config.toml
n_head = 12
vocab_size = 4096
norm = "rmsnorm"
positions = "rope"
rope_fraction = 1.0
init_std_qkv = 0.0448
optimizer = "cautious_adamw"
lr_head = 0.0125
decay_fraction = 1.0
seq_len = 1024
Each number is 128 + 24 x the weight over its row's rms, rounded and kept within 0 to 255. Layers, rows and columns count from 0. Numbers have three digits each. The size before them is the row's rms in percent of the matrix's.

# layer 6 MLP up, 512x192, rms 0.0473, rows 373-421, columns 96-191
095:137151144146144095152140125119128119156133101135098107147108175163161096115103164127126105157116145143133117152110121118133142087114110109137161138108173127131127167105120116147081155168124139136154136155104138140104137099133147075116107142138150137131163085135087141131180144113143180145
099:197136147078123090073136091114083132136106092149114100134159104116109144133139132145120117138131111117149162140158110157130101093134110145111136131116116113118121111100135165128134154085136118088135108142099135148118115126134100115120137124150134135096094131134113104120139116130126144127
107:125153149103081108103114103094127096129131135135114116150163081112092150139123111162102105076169079118142163167163144130132119123136135125148145133104107145154171076175128177090130172104123115125135143111176066143111128107146140145138124123117142097141162139138104112129162163143146101136
094:128099070141160141130120124134141136124135154109113163150108132064143105128133104182117114080108133110182145114116145162135125143118114141109127135124128081101108107172092149130163137136135114147096083141147155147110075127105104127125108106131141166139140083100141128123144164128104140120
109:156151116134128132174111132132112168126150135158160147128124145130135142148097079104098157117136170148130170118119099133114159127128096097154120100099131106120115160128117102117162114142132101101137154171159129121145117140123118173140160111143147091103139114120124139115098074177167091147
101:102086120146136101167119136121110139105116144124159168109158083124123178151154131127116125130132110167120138146096124136083158103092124183100129145118104130105120127137164101125116167139152137114124208132097089149118090160108129133130102154160109139128121111146117108102117116106145140137
095:119123108158132128122108130093128169142131143194138119098149116125103082150178113144129103096119138101095108115131122100142083116128152114094109130105140113132098089114125145091118098112115126128149147142131143127097130141122134106134117147112159101113139134141098135070145156107139127131
107:076130142144146080126103137178124147089135133132104121093148141116113108114157128107132161100138118150102160112128110112148121134124174136125113188159121110115163102151145141123122076127084164101113092120105149127136118065088129134123161117190123113150162092144161091148130165126139129105
097:127156123107113160165135164131120121134139151139126180128131101086126120124123084118124138115177115153161166132088151167107123143141113116155157112124153126180116134109086156178149145110105117142120145139140113136132112101113143106142106122148173105098117116162078138128055107135115161163
095:111071119107146150167115104108130141156112133074114163126159125138150164147151114104108157162156060154124109122129139157132133137131139121094111132147147128179099127122122130127137113135112135152115115160148131107116165150140119106166150110138106167147093116108165116144205125114149124128
106:146103117126170091114155076144131092139128137127145150134136132126135080135098137118130158170103113143084095139149127168114114122118143152119149114128155097155154155110108117125148097133116154159168129095130154140152137105132136112142127174152128163152135065142122184123065162153119136153
103:125158129112133139112155111197074123148144101152084125163160155104110109168139156146137134121134131134115148107107144140113149120142074111144153128132106111126088124160070139164141134122122080102124145159087141126143103155146118107149137112115100109147105121115135124107086145130090135107
106:126147146107149088149112123190144124147085115128104164109118154129149117135136129154110129162175159111075112140156120146092115107164134122132078094141134121132142151073106146165116086118131139151109131152111105132171151149104167097095155123123119149138146095121150120142131116107133131123
093:084127104151088096136133132113140133137153072138104146129095141139118122168126138125091151130109131129137158147121108093144087088131155128128193090139153119157149131124091156125130156165155117123150107116132114140112120131155132115132150120119140171116136135141126132128162103116131104130
107:158124111107148161127095101091137133062164130159143122115123128190146118087124113181093143114127117133173194109155149115106143142126115124110148109152146124102104100096162133146169138127165130155068158152096122087071125137138133156116114119132099169118111136138133175102130108100100153118
103:136154112104135130166133146122107109131168102133133163082111139142090139163068149159109129115123116110098098155157143100125123138110133124122110130123107132137162141125160166118130121195118124073149117071132099134162114100163118073105099117108089140110137114157130142108156146138138157138
095:153102119109136140148110115127125100103130141137135136162157166122121171138149089096135099126142108115099136109110092135128138102119125102145106131090140058141105168142099124166128135128141136142103069089118145098119164152088150147105160130135059118054153135121123128122140145126098134137
092:085165099122129131154124105138099096164141148130138108144118139143147144137092164116125145137062128096127118128173090154117115129137104138148118131140142123152103081148157144151168135163167126129121103112106088103148136111120093119162100105114113178119116133117136125169114108107110136127
099:101128136136089096135155112122096109164117130103149093125108125100138107085093122127119121138107110111127151124113108088095133118129120133113133104181133141094142137123135122117132108161146164163128152090159106151138106163132154196121203107140112106130166109089124124133140116100123095155
108:111120104118134116156104105119150104125130087190161142127120069128154095107101135144091145135094160132193103103122127093134113091114131117093173117125096148103095148144142154126115155114141105098134126134125122128107150112105074134116151131111135148101165128168141112103124139166132144159
097:131163129117148173132123159140105121076109109118127152105140097117111150146131105087128137118104157162105146081154118144150158146110122170085136133099144091114138097159098124112125122151125148145115128137144145108122138137120142135110168136176101159146111165128113180133135110103110141125
096:116141142118150092117142090102125166121174145162153103139159136128125115150123162130135103139124119120132128150139102136146103162138166146087176149085132085142107137128114127098106119062134092106115145146167129171147117121152082099108122121125151143119152124150094116117091131113118132123
109:183171101153147091129102063113136127093102150103093135118114142125145138131135118130157112124185127138137135130111098122139108099117172132130126146137114144140135104116161105123143142140110134093087156122092188101130099148086115105136113093114154133187121083083137168144148141151132152140
098:166156088131131147152134134091189101120158136125160116147110133127172131137153168169127123127158138150098132103125113136120126082121182148161147102125095146145161137115129136159103142118114136137124126113134166096179089151118166126178086113120105158121154109139114167151103105139145178168
095:146145110136131120105141096159119151136182151114101112131140138131131131096167129141094115115144134144120126155129116167125158097157143103142143140117100103074148091090172107117124135149130129148142091112147122115092129152097135148149087092142096141137143103129164087125106124132140096107
104:161150117092145153125114113118122143215106133117135140117121119072103142121120146146108131132179117147115121150140105127116158126136149136089155115141148149110146162139150150114106139135113154123161153133147101121136103090153149153172163161102118092109106108124122139119125133109202134143
105:123112113141108168113168102134102153142124137136092104093149100141145124114114121118151101146134077132158097140119138126125122094132112107148114128107184136128144102134108108106137131152131121163150137151140145144075122106136140088154135135116092113151147101127130131116127130117098128174
104:123133166106120141107105090187087125116135115110093131133111104152126126114120125142107110160153106114117120125148174133117136150160118148072109123114127125150138160141080113163163144155135127137101125113097128120121154139093143121139110104192134126155104112158116158118121102175128134165
102:098092087137088154137118138083151118094115159136112121131131118150132144091102100138120108126160087134164139134122119116142133142057108111173135145132115135125188157109156111149156134110107188108130140119161102120123180168063136141131157133147121103116128083111123088130130134121125102154
098:121115102124130121140091183080106119110138169185154120095138111091122119113098147117176102136089140120134170128115118106146166149133110149145113102115145162100084130128110141136147180141150149158157170115153107112169098123149162114100143167111116119130141147132120144147142066110133153135
096:095115127108130082102090143102162135117149104136121130127110133139141137120147151122095155149155107146121134101123130142129164113140154122122125148107182122107105072159099169131110116135135121141128127127158080125085113146109143105174080125145145109148110139123137096138118097102158131049
099:149129133166140154117142151102126152134178175112122112166140127157116161132162144141164131129129089143102167146141121113159137095163092164150131143113160085141135139128125125147103124094138126176108157134130095133154116150130112153111113122166126072171122120147196121090168151123118108148
104:169150139097139115126156176081139125123182110099094142153156126107147157129186129146118131157162131147073105159118086073154139124133113137116129164149146136128153171139131145133110077132120098132065131114111114150078131131109101122142116133164129132184137136114153107127113173139115147138
102:142131116109126142136111115125151072095116128111079102120155195143170113071142167086143112167089132127132120100086092146163120120109151098096150164113116162141113167136129132150111144147122100102127149133087160148122123163125125114136100108097124142148160128109127118158129152180143135116
105:130104115122155125122088194130170145097101080145137119094148111145146122189147125156085148162147101129085131116105120094116104130116066123102096104075100113148117109117119117150121087151142153175125167101143134118120132143107157110086136177149121084158102120099092112130159122129138158139
094:155111113107130132125127153124090141112165104135098114078168111129147111132113157115141113110182141103152037150116092116133134166176111126149125144171101108116105165163106140141082149121149105073112119106136086112093139128144102140115083124113087126140147114159145120147152114116108130102
098:154127112126087133058123113103126130134131139138111139141146168116107129092166098145106105149123108111147155127061091123147165104097118122096128136129125115118114147136161114097129153129132050112156205121100154126067113121156120128101136136107105135121124139129122085125128118136110138096
105:212130106117119155106149144124121115121136167140153132153120135082127128078166108140134124176152144157152139120107125112133152102130102097177122114122148117123101125118131129156146125146150131147168089182169146141129130091121140128145162137098148155115105084168145149146114132143105131111
096:116116098183148130124098099138097131128132135139128085114115150072116134126172125196111137128102088107139097106115144130095120121143125118077155147131113158119127125124096153136102104125101147114097132099133135116123124113122145132113180112085103120164134129117134075124132132135118074166
095:140126162129145165159130161111126084146162142155092100129126128099144137114134128177124113092092157139155152126119113146123109108133141192163130155086143109158131138137149144117115129170144079144161165124097143173147091111110130125108131126093153099153101121137089211165095114157156148160
107:135151142132142112124141071159091124131151141109095150174157080101110099145134143087121142121127141137086157121150123153133186127081088117142121097139098144127102106146112155128073082128104116139145115146110114101163136094125108136136106134115093083138159116079116152173101146136158120146
102:168142140109104146124142140145099134130077123121149150141118173106069117133108111113160133111134167103160084133094122155104134108126100182123182159101126147099092109107106118148168138118092100141119166133130094114135151147164112109168134110128153139121098113123121138126127099128106151141
088:156105152139132120103085149104094111086103087112141130134135156137135107128135106117163114127139110141142155147157119141129132149098167117134134106164103118147164109113137078128124122098093075143108131113125161128126157136125154139119153115128118094094146105193085107092156149149161114136
095:136146126123101092140165093185126135094193170130154152150159114131105149124135110146145105111118092114095137136118143097125136159169182093122125099111154172178112170130145139119134138105155109141151156147164109106115150152135129121147093109137121172174139130118144093114130161158122114136
106:123128159156120107118111129125119138108135159085145108103127161161146131175158108056082119131129137168119117094139111117132125097113182099125160145171087140138109065079111123111125136109125078143155132124121133114126129144107112163097141137121107117141094093162140113163133138125108133135
102:119109105075112110102160096146112145105118131171094134169164153122139114130150122124130150123119110150123109149139101164142125122141082092108135152121169154109121154135151196156135198129091117129129147143123131131089150115147166119132111159152170134113104088104123122114132121149157149141
106:122135134143154161112138135137141095142109158148122112130123091127067143128161112148120145104101084124121147121131104120117103145092107114123131100088109119147125152124093141180202128108134150175123149124125156084117122163147108103138136105141117163086128177114157143112128146176135110103
101:127108161128154134117150112131145098138147132134096136130121132108135119124100115146084121132116159100150126123157175179124128077132145112133135108143132123126039144125109150139111138126093125136097143112164095121121093125149116071107140139149091139164097142130134123136130125112088097124
098:191129141158137117133111125132092082120068100110133107149149112115136149104165116119088106122145126128100109117140101163148127108086116109136118131129193142062135130120164112135137153097126131174158113113155123124108133160105137078106144088163140145124108154109149105123119080143096134089
# layer 6 MLP down (transposed), 512x192, rms 0.0447, rows 373-420, columns 96-191
102:126114091115162143130113159088121165123107111128146164158073126108088101121108120146144098107133139153134089144155148199142081121089135116104117114091090146126126129124070153147161115115114136096117112180169116129143088106101118128141119119133134110102106158134137108158107133141126138109
107:144119075139097128134097052144121119111108082137118107100126142102130088079158139144116150114116161114139102130130139117157161122135130114143089140103125114132105118127090143144178148164129100129167121174084112145141130125099137098120119137148188148083168153165123134160113121087149115154
104:129156100111118161144128122087117108137110176193144079178162109122107144123148143145142150137116118149103117163133135124159184124134177147113072144114113104136152129109128133110162117109139132124116091132103118096151146147095138142105136128107146122122144149121115124159125128154164132140
089:125118131156092098112170131128173114132113136139179092144132100161140126117104170119128144103118122130127113171112119112157116117141155117099143113111107157157105122121137106071116077122088109158122136101134165202150101129139142173126080128155163094107172163126134103136152102152163118122
116:145105127151159121123108130146095109069101138157151110096084132148118151108112090128111150132137160122157151149140077152141180116157125094115129125053135112097142145145106144127126139121130145139104141120154140117096095135134128125116105156096148146105107102128132152102128145107168193116
106:106145115156102143149102152065127122152161099118130121131114103146130123115117087157176115165138118132090149127102162087117090121146105134145103118171091077151162127142119114091157141134116118114127125145167116152166110133148075146129130152124122136107168166109164109152142166122102139123
085:163115162136105174081126116110104156144148119119120133143095141096163114100117091122123155129115092178145155107103108113127166121112150109095084138153113101121176108134076130177137144132089136128145098115145115112094135130148097117147178115127091151143107138126154149132109134135137139121
107:123131147103141169116093151110079162103138171152135173178093115152150128151125134149159113133157116101103172127140091112065107139088145136131091080124156114129127126105113161146132123150098101116127149136158134120111164081123105100132160115119108142141166103099128141169122128163104166169
102:164140140172098125140106066130122139123092137152069145115090130153159128094141147103099116151120102148094128121139120139138189152124123156093085116152137126123159120155161163114140121120141120110133153159137062112113125164147129094119138134109102136084109124146146144100133127093153120143
092:097137139140170098079158145142108109153098137149138127110152124156122187091118145139110131133129103152166133158121105116093114108168131145132136129109126162124163134083134102102084121114115083139115189155150175127169120158114117128121124109135205129093149122154102141133111162107115118126
114:115122086105120116089108124171095114120119091169152138122140117114155130148110134156134129126154157088146120120104077125152106110093121105137124146101127124151094177147085131149126080121118141152152164153147118118117114117166135123207101164140134098117125050153124142154062124139149142114
100:123107114161110094159154156119143143107156108147134167122086126111129146085141135135104115134078126168135142090111108163146117120140114157126119101134137132098159126140147119125146087146149124156111110128138146139143073171100123144147123131094142137135118150114152159126166124087127113105
114:131117135123105122148114138120174156167159133161156124147131119090150131161129132151112088129133158146165082095128120167089165155130122152140097122096114156089083094097129116163177109144158164120123120139164143090105144123138096096092125128123124140142181142130137117155086095130161130167
100:115126145145090170091143137081124152118149103095124167167094139120131113086114145176083129111095119140128162106132108122133123147117140142171152094143138116104180169143087122133144145161161161130130113097144128102137119126123147116108131120173106153128111163120110144121099126138160118136
111:132112152110065124123103093141145135116149112092118124132152164109106146169094077152169100139125132140143147099118114127120129102097118113112173138116114126153168161165098124157059126122140105184110101122126131122174091138100150133148170146110114159131117111125103094103175115118155180122
110:118128099167114140148155149096143110100179158136126119115131093121115117063105111160105169146084111118138140111180142133140174108151124108158142147185147143122090108116121151142115122094174174135107109146117153131150146144134084141089105123143124124127109161110119156147108167102123137145
092:125165162083133170116111089178143139129114150110138079147150131062157124096161112143151089122125150142135102102165116095134130120155149134136123146085135117160146111133114114112083087109145094138136089108096154117136169117126145112104114185116112108111115111148122105126114124126136145142
099:142143141125123136115128132113139126125107119114132112154120121110088177160149123110140119163145114121142159111101130147099088123086114188111144154142128123106168109102144134169115120121127130148134115157107154118113126150131122134123135117116133083120147146110106105116095169113130122168
096:130102125147101128113119133123096111140132092159143135124130110154122152087082143152102117124116138138124137155141133118113121141125105111073125129124090132164144111120140081097135154150085129139085157162083103148184088169146147153169128086131128111137132137117131117117159145131088142143
111:151116137120119189132124104142129120158176152186124165074140137117134104158106100141129156139157108123170154089118131175083135144079122130113122119099126128179094128148125102116157116131111129140150122139117135090142135121160138121152126115145144137160073163092112136106133130139152145130
102:096096085140138123139149172122115095125187114125115087136116117171090127107149113128095160129140123100118123159179129129172095113099133155123137124159132139149077120109115117135167140150120175155075169121134145168127105125117126121149091147100146136167131109124107105153099090110115123124
091:113113152089125170097097086127131134131109137155122136141101168121140094140124117061136122112132098119127129087104147120117137170116130089120104126133135112144074098174130139114096085142151137171141100127155121093042122077123113121161123091111119122137074117139120174120117100168134132110
111:102114129147133085138102128111138106116085096124120122087123155153136150127100106116117101105134142112127167104149099099161102120093128105115126125117127135125173099118147131139079126148159143091100094074116174137135137066088123134159150155151104125161098065141138146099106119135146118094
099:172103122107136115176119141103108098159133139132126099098147129104105122112153126105139111172085134141138072152126145112128171148156122145110145152095107127156096135138155075106148097104121128113097150197084113126138136160125129125101143160153110135129145165153137108109089114124130134075
094:174100189085123154124103113138124126125126142083128132149115135119132084152115098140124150161138148121122096153085111102173158131144151137118115141141106116141143117191120138113156149129139139125157106110109167126114072150151151133158130144131115100186116141157127178091098155143133134118
111:131072108107135116094135128102132127147133147161103131081115112142087125113129118107172109098110145124146066076141115059089173095076134137122120138113132116147160107137111146148143143130133139104169121127122108137142101147129135117112104141191173143117117143118144161125117160087157162119
107:139111130117087121148112093113129147097100090139177095134124141132132130093135117140131163116104142159138158149083086170165113118173082063118104131115112166136120054186149107121145129100163130158170117142142130091117156141122126089156150116159133133108132088149124154114116102140154112079
103:165117138124143135123178140096160125150138136166126190140103091127135158110080113119154129131092110121150111149123092139121140087163141150097181111147143191158134105095165134127139144131118120111157139113120152109136108148102155164113116134118129100189112189121139120105159112074150112110
096:115130173065116084172095073128136119139145123127140182132127094104163148127123141129119131120134129121138103127166160157130164123126128115123115113115096133164124147129103106109134087159104134165170104145140148073113124100107142137146125159140127076159116135110136147143088123161145160124
094:130097184130098175123121129099111109135141126120092122125105132113156110136147136094104161100094167084127133072120156151154176125133122090151123125103137144130122114131115124148135121136153099166177082100138169075109139121130108127122130103142103160107109130167141141145130108111102131131
087:122143138116138120177091098098129123097171129099145143083126159127134087106158106046079160136151140137145086084133137134141138121110141169131102095107110134119144176143112142109108149147141098101135099138166103123101176127165109161122116128136130123155139081092093135150099140122108160110
101:125155155103088142118150134125172086107159093095101116111145151143143116123142132106133116148101145111166113099136144128161142143150127163135118110131114107139174096160077141125139120131159145124136136171113092114125143137118153129088117117126137120138124163156136126091137144140112166103
112:111088136074162142122149124120102138144086108127144145160144121151119120134171136140091113173138145136143116142137122143144109133157108100103135135119158128111154127157145147120139112131132121148109158142168134152148132133187106160185135136124089126148168087150173086142131120140107111123
105:147112140071123104092135163104107134128093130119125104155098125138142141176137142150104139103156141133119135118172156109135093129102102111140127107145144117136154119127096144113091144134125123157146100134141110133117162095112110165160144102151095129161157108086089146123114171128136104097
106:089140151106136142154106117149131161166142147149149142080161143067168128143132167103130103121153139093164091128122115140092095114055129160103112103147091086157125114113135100128111154086149105148127146127147134142153115110121121111120068117153116054139119142140128131172134102147146115108
082:103132074113148099138127164109129104116109151114154095132149095136137129145106124142130116131138116112120126139117137125086129133106084122095161137122119160169122080069148101100128135101133101143096179172145132177178124157137125128141093156172157138129180153113100102130130137131149123138
095:151133118146140120158152136166119093169165097158140088086172079139108132134108153173092127114128147151154081123157149119115097110128182124131131091142127095112169094138139102124138144136116114114110140133142101108099089136117135096099131109135131164104089177135123134172125120075119117134
113:118129144110109131134124107117105126106148099155133130137116147161166130103121103149154162156191128147097112160161126139151161140142098127145080119138108110130144153160186093182105098163151109159122102111139158141147137123097154092155126106117134125152156094149096097136117129123095122105
094:144133127155131044112131103103104155121129107136138153128118114136123129117111109122101139123133136108126151163151100127111122128115138085192097132143128147180160123134136096149114142110105139129136109159118170179143085126146133117130109090167151095140098132116096068150189134136134153128
095:094130103128097123113149166142126160125112162118114152105121109142130103147134091088153085133117163117131180148100130112118120093161160121130136125150129148109135096138103118087070145139142118153141130098130146103075121137130161175136091152092114148090131118122138088125104149146148135118
099:132108151116121126097096128096133135130128093124148118111123140145138147093130116147131102137161160042154120179128152132127113094152172135173142161139114116139133085109132134134118131109123109202132119119115105153088174107141176141126159129119126098126135098151121129125124169159120097122
103:161158148140158147158108100127107072103154119127162129080134137083094148108142110144101101140170115111117129155138147123130154125135123161145135097082155164137146122118131120115126161094125114109135126082115128154144150131119119101120149099145143150135119124123105088138142103112106161119
091:105146123122128124152111110128149152137094159140105156122107165107137086112085135120149139159109123113143149125133128111120129155157153154117119149151178119124132164139126167136125157195150150135139115094108141115078140105120145128125150125099092146175152131103104144075092137135086129163
098:115128113151107094090145100145143099151112129182128105112099113157177129131100160094157128077124107130121145107138125113179108107107125151132120148138089113116082149180098127155135136140146121137138130143133181178137133152114141111126117146123170150165120129149163156141095128096164151097
100:133193116137106131156116069133141118092133115128125127080156157134139120145145120117117125132090139094066129118157152112117123092133079143144110135123070087125135120114142107108195118130131121117133095105093145135150175110100098121127153098156151107154129108095182114144139123107110065125
099:130154126135104147122153118137163150138136130080080138122132118099125087140135153142161153115123152110134150124126152087123131117145149159123109124137092100135143131183124138137133091110188102099146105101125125114138127145099119136102145116098161149158102108118139143146118127086134098149
109:152118120149107166089133116127144116115182113190139149146099082115121106097158094139126132141114126133164135104108145130117155198129107116148120093104126146092162132159077129112137088119103098117180147159154151112128113145147105122132160128135132121118129129167118153128134143126134161114
100:149125104136112132105164089103162140108184121132141137124137107136192147095114144158145107127105127100158152087085162111151149098142108167110134096131123127136154167099104065127092158109123119135146150118102148132133119176165085140130096172132128082184131180118119102163114173110129115134
# layer 6 MLP gate, 512x192, rms 0.0492, rows 374-421, columns 96-191
102:095141114133110181152118144119139119123137070110146131113137104121143114152123104137096100147141143155077128132143114077121139130170140138124131136123074146098159148113125127106137152125130112128144111122070154108132072094142104131112128126136117086096134177129108113113141142134187100143
103:105148165133096120168122098100129156086106114163105134128118081101101153127119139089111127093118152151146118153133195117105158121122168149105118134099106169129160130163110106142123128090155103123125152107154098116134147134118132181141152180081115100141163160145122123147191145137135124141
081:121120115180184113152114131102139111078076145102177154149123143089151105140141093136138156149117108135157160114110122140125107108169115152150090102129136158167126130161092117125158087117151130184146180094162117142160131159170134110135148150116149150117091109143101137145188157121113132140
112:111126159120154099131128137134126104165131104128093115134140128140110101137117140085135122080119109126120122169154148190154132130114092085125090129129176109092150129178130119110182088107114150093143112116154142135139069120131121146168084168113144121125143175168102138144131126117148126111
104:143096097155163127093119137091182120128130118110131086098126145112147138087139120148126110121166124119105142129131175158095148100147105118137128185115119103110125123119132200145155115114120117156121141107121110125142145148173098147133153138144112117112116086157093123073150142140119142093
090:117106156107120118135139154115132142117129141126136156129146171117100127157126153129123136145118117122136146150150144132139153125136088129101100104095136122114114151095137123121123149145114118119121151139141137120189082136172130155123156138128081128173124117142175166107144128126156091107
104:104131107161122133144115104117090115088114117123143086125126148119111124105130120134113144128122160080125143166091111101178155158145129119170155151117147128129139127156159160115163137147066077107157107133164126131107139153140161130153094161099100154141108172125121150108098149134166142149
105:125147101146137167136161134110164140144106084136113167152115127118147129136098144098144078141120126137130091139182148147146085107140143160072139127092074108129137135165166128147109127123142124113127122116121081110108136121109117145105111108131089098137125119134163106105163108189149166102
085:112110126152156075177102118126152152138121150081090162126138168132126118117138103119133153153164101152122097131109161145129120122105072101129110137120125100092111154136151150090117122165126137151112137154099138137162106152164134125083144075111100143164144129131118094131100113115190160134
107:146136130096141097155128150160150115079144068102156104142121124116141116153116114105110140111121125106113132121147118127117179107127107140123156152073118152138145181112153154113089109111120141113106110131126146103192162120135156132102162154100136077092121133151124153100125098116169105126
099:129126149095156146114172131138119103103094121119183085131147117098107128102160150054139137118100115096093115169171161133110130131143144161116149132126109124079130112135112139108150115132158121159125175150135134127116141125103099157165131120088119119114120168128137164096143114145153137166
112:153123146100121140135143107106159134173119148137134126109104132135113102104132119107147139107122121185103098133099127123071134106117094119151097136141107113135116125074103134123141157140117133115151097092139093186140166125120157100112157146109118128152157137142111130077138141075122153158
085:145116124124173090149105136118168124129098132139149116059147146116108155119118136138106125114139118089105119173147096105134134172140176104104175170102136148172087174112155131114111159109109145140156136145144095150118106094133141089128100170139163113132159139135144131117124131116133134087
104:124120123151161091140138135106111100095129127148094124128151115095092142153125124130109137135128125149101094108161113114141136153139158134129103160159166181145130098148174184098149072159103142118150108153164172133131121132134178095112121111117115076150141100150125132184177113119145085140
100:145109100108138110103169121149159170142129148126100123131123100127134125098162123116157178110143117136160121159141154152133112143143123114154126125147137119109097129125116138105143131099110120186141157153206133165130119142134130153122111155094106139123134137159098139100151117118118104176
087:142127121140159150155148137099090109158125130128127157097141119155141127136126163161165126147140129141153117088103154115147142126118109149094158113136110131104110118115083065124135128106129130097128167092121142088139106129147129115124075126108131132131078135158118127110136106143147118120
099:138133104133145112125137064128106162184111144132083123154138137102105107107134089143111172118072131137125108100138121103093105100107137170142131136124141090106085191120131116124140135123121142156101124137123163130115140109109156131117158156110159137133139200085111157123114115074154110126
090:101094130131125123090111138138114122129146116175143110145146129095112137150120089143086084109124148096097117130133100127110148117138110126096115140142109117131106125093153107097122151137105123122164129147135111114117131094103110152147170101127113138118111170133131112122097079134130098107
118:101144139127069153106115155128130142179085106152104195131153144110162125138121122125159176154157155127124120124122083135136168157111144140132123137107146150123135150114135100105146099136119107135120142128120133155142097103180136122144168129128165130106121121139081195117116145105150121115
097:118146152131081151160153141121073130123172136108135141113129109148141110124101137157151119149114106121132100142105141163123154122100118114148095162104082148126125121149108137147136127155125136127099101113138101114139119116121143166186139114126102129129170129109080172150125125096172148168
087:113127104142167125119137130129147164115102149129172121104125139129096158157136133162153181091127108132111143115078179114104160091122120124109133110186124106178143114119154123136138101131136156142111157069141128112130132154155131124116161139147105153125155121133103158126143123138168123117
107:146139120140123142172142135156138117135138095156112126111124109069130125119125084072095142138130130089112114119143109119139127157148153125131110103098113142112108128162116137084114110093120109139141152092166103142137143128121140106082124078166122134097138151109133141194106141140162141111
096:148156110123155126110092137137101162112111130139134160110129174139086088098130131138159171155119158141106096121155106120127167154151107181162157171103139095132144152107148116167135116125131145140121099151113147100118125122145152158174120147097071136128126102140112152144156161134122128077
087:121108125107095111149135146138146126143096116141119074126107140155131127126146109142098115135119132145125116134212113157152099137084136099130149116090120133077097168148146169128180155149084155078054114155128150121153133108109113137124131147116137085104142144144135108155121122174106150139
103:093120108129150122107171128146121177110079102130120127104183175134135146157147130131113131105110149074146080099122145122109133106112114119133138128103085125134105111122142105154131116127143125158132089086130137150159146112139084125111090113146153140102170173136091147152135156129118081098
103:138133091165090126142106086091147158091082114122138125097129087127130175144159105116178128134112114159131098105111092137124154139122114101145108118088090120120131081071149143129100133155124149158164113121171096102089140140133072108144108094170080111118121127136124113105109116170109140091
098:151137138149135109117149127175138137087165147130137088110092140134085116135142147096142156137119107155123104096095166098076153104160148121131088182105138107134128138115113103137134141088125150170096114148145150094104091097138152161186096110139101107082168144127140104119121110154160110115
092:136131127123190111109148109199140119126170089130108138149125170077159135132097109115159116110100107092122174126131136104101119108133154136158131139157118115126145135128133120102099120121149090120119126124093172140127100133126105150128092154118112169150162174123173136120108106189122147137
094:111145131112125139130131135130133149133114107160162097135140133112120108128146129098132133151119147151165106144093126109163081100151128114098145112120102123170178148136137108070084094120147110128085072119097135121146137103160112141133111133138157146111147114106087139142109145145096094146
089:089152138122118121148087124148131121115145135117053084112163174147112114123128135165156119128091092103147111144109092136155107104132127141133144133154097151114091125094144136138134132105114095092096104156109096117136101115167148134108133122139159119164093129140124136144116149128126114158
108:119163126158144109144112108121117102093086095103143118085107124120120090156131123090088134157118134096131091106125141135168125117141170120113172154120161130105140112148136132114116120082102110123137114158096172102155106116151155118167130138126137176121135134169114138110172160126163127095
117:160171116130176124111154112083128107098108142144129119170168112125123132109145111099098149146157154125149152158127140123136121146135164124171141133137153133152138122093143125105137079146126132177130095102148116168129119110123117105115121160137107104097168109139108123145132118162138140116
105:143122100144138097103152162117142144116114176136146137132125091127130124139124097103147076103140132139121120110146148187105109136102143114149118158096114090109168095126084144085145133129108141117117135139141065122096125148124152148100122148154072138138122153112097184100104094106135141142
108:144120088109136161090148127134092160112188129164106125131130124076171124128090101126100117150147107107106149134141104141149121132150138130133155133141131136135103159096112117132138139172130119137144114093104129145138084097145120108162094170150155110117119132148155117119127160132106151077
087:149118111099100097157121173099140127084158121115108075097162132154171135080113106127128088096163113136125101156118118126110112101097123116140120126082097140104122124092166122094134106153147089158108198164155135191123116176129108154168087125126122114154141162155133104145093112163136114138
094:172114143113152095095128081123098118083110102105127110120136125108139134109140051124128134140181122085143130171098083103114117127130145135148153120129147159165096127108138204096129148116140103158120138111118119123106098143147119107136093127093142099119125135103091115127164097130091145155
105:135147119088129120144134090144163146161144146164152128116130106120132101152106151121105099171119131146135139112115107148113166157150131124142097127162176103095160113125158142139122094115128109144110133088111106112144168130158120122137123148136078121095136120083173149100117130100124132135
099:111093119138128134132062096094125162080119108161101120119104143114088161152155065132128169105116092093125130168136129141123106105111151156106119184098087149124107110153104151149139105122137145127135094131120130128123172127142121095116125097151084090176140153097140099139135132102112143078
097:153148143168141110115110117129124148137172108158117102133178090154109121126076127146147148146144120130134155145124142133130123152105129154131125111103110166113095099101127118133153093127141171079152077143134137090145111135121180136152167128115122128165127141095130123158111120161134132094
097:154123094121093136164141123130156133134129101158203094114130114105117158105129061095126113113121105111140116123117149092162090099123130119117157149129162130106130171164147149140145122132138139114141155148101177155109145171116108131093091123148118146115119136102119113101098112123129180101
104:149114143130131136133173110146142141144107103129098124131141146166109158149123141126137132134117130132108160141143126161140125136115136125138146158142106092109122136130111134132129088126157107141158122090124086118091161162142148078119132125141105133129160141139119128102111146138120132103
086:135112111112129156152127121115131137147150169115161098166112148137143141110139142117136096142169127136107149082135128121142143127117132112094104164120023103162113133116086119135169121153108120098129105109138145142110158121137141164125138111133115139154087128108152113188143112111071096123
102:146114079140111079120097113209087131135163132139146166124184105123135131165159142167124106145119097120078106140181152159123117111138151156114068125133098107121124148131132105114131167135120122149147140141146132100098110127107120157126128108109127130130114176098140104052114133137111100138
103:111154122133132084130202092146092140100130131100150158132149150069142059147128118122122120103142145102112115112158143112140144102114119168113151090143083123105085117118120129122133104089132120143098147127093142121169172153108127134146134119132113118126112117166097146109113107134185128106
095:152143118161113137112122115132144093143134092085114136101106104076133156142132166125167134090137132097135131172115176123132127111120157191174123154142079072143144123159129129088145090112131099099119085113114099156177087145094146142123156118089153127119101133094126138146123153112129131150
103:145152149098119110147120077126149169159087172096140065116138136141155131128112109112102133114114099093103127137136176116099117115108123118164135162152112090127085147140127173082109119109156129104121121128130134162083155157110096130122161115134137177122131126142120141149141170097135083112
111:168126115108115105142096101096120121141113150212130155115146146125101124116129114139152126096145139100118140122105109147110111125107141105084127122142133105135097101120182117090161171128126129072158158142117142141084132140127165152126121144102146134182103146132121093137078139108152155112
094:160134105098143137100132119115122109104144148112068103102126109150178132109104141122138162153167111120134145132163125123111142149147160156096167126117140138107133075152145117091113141102167112095088140136131121123124120133135101149144109139118153116107134094127100070177113179136106158141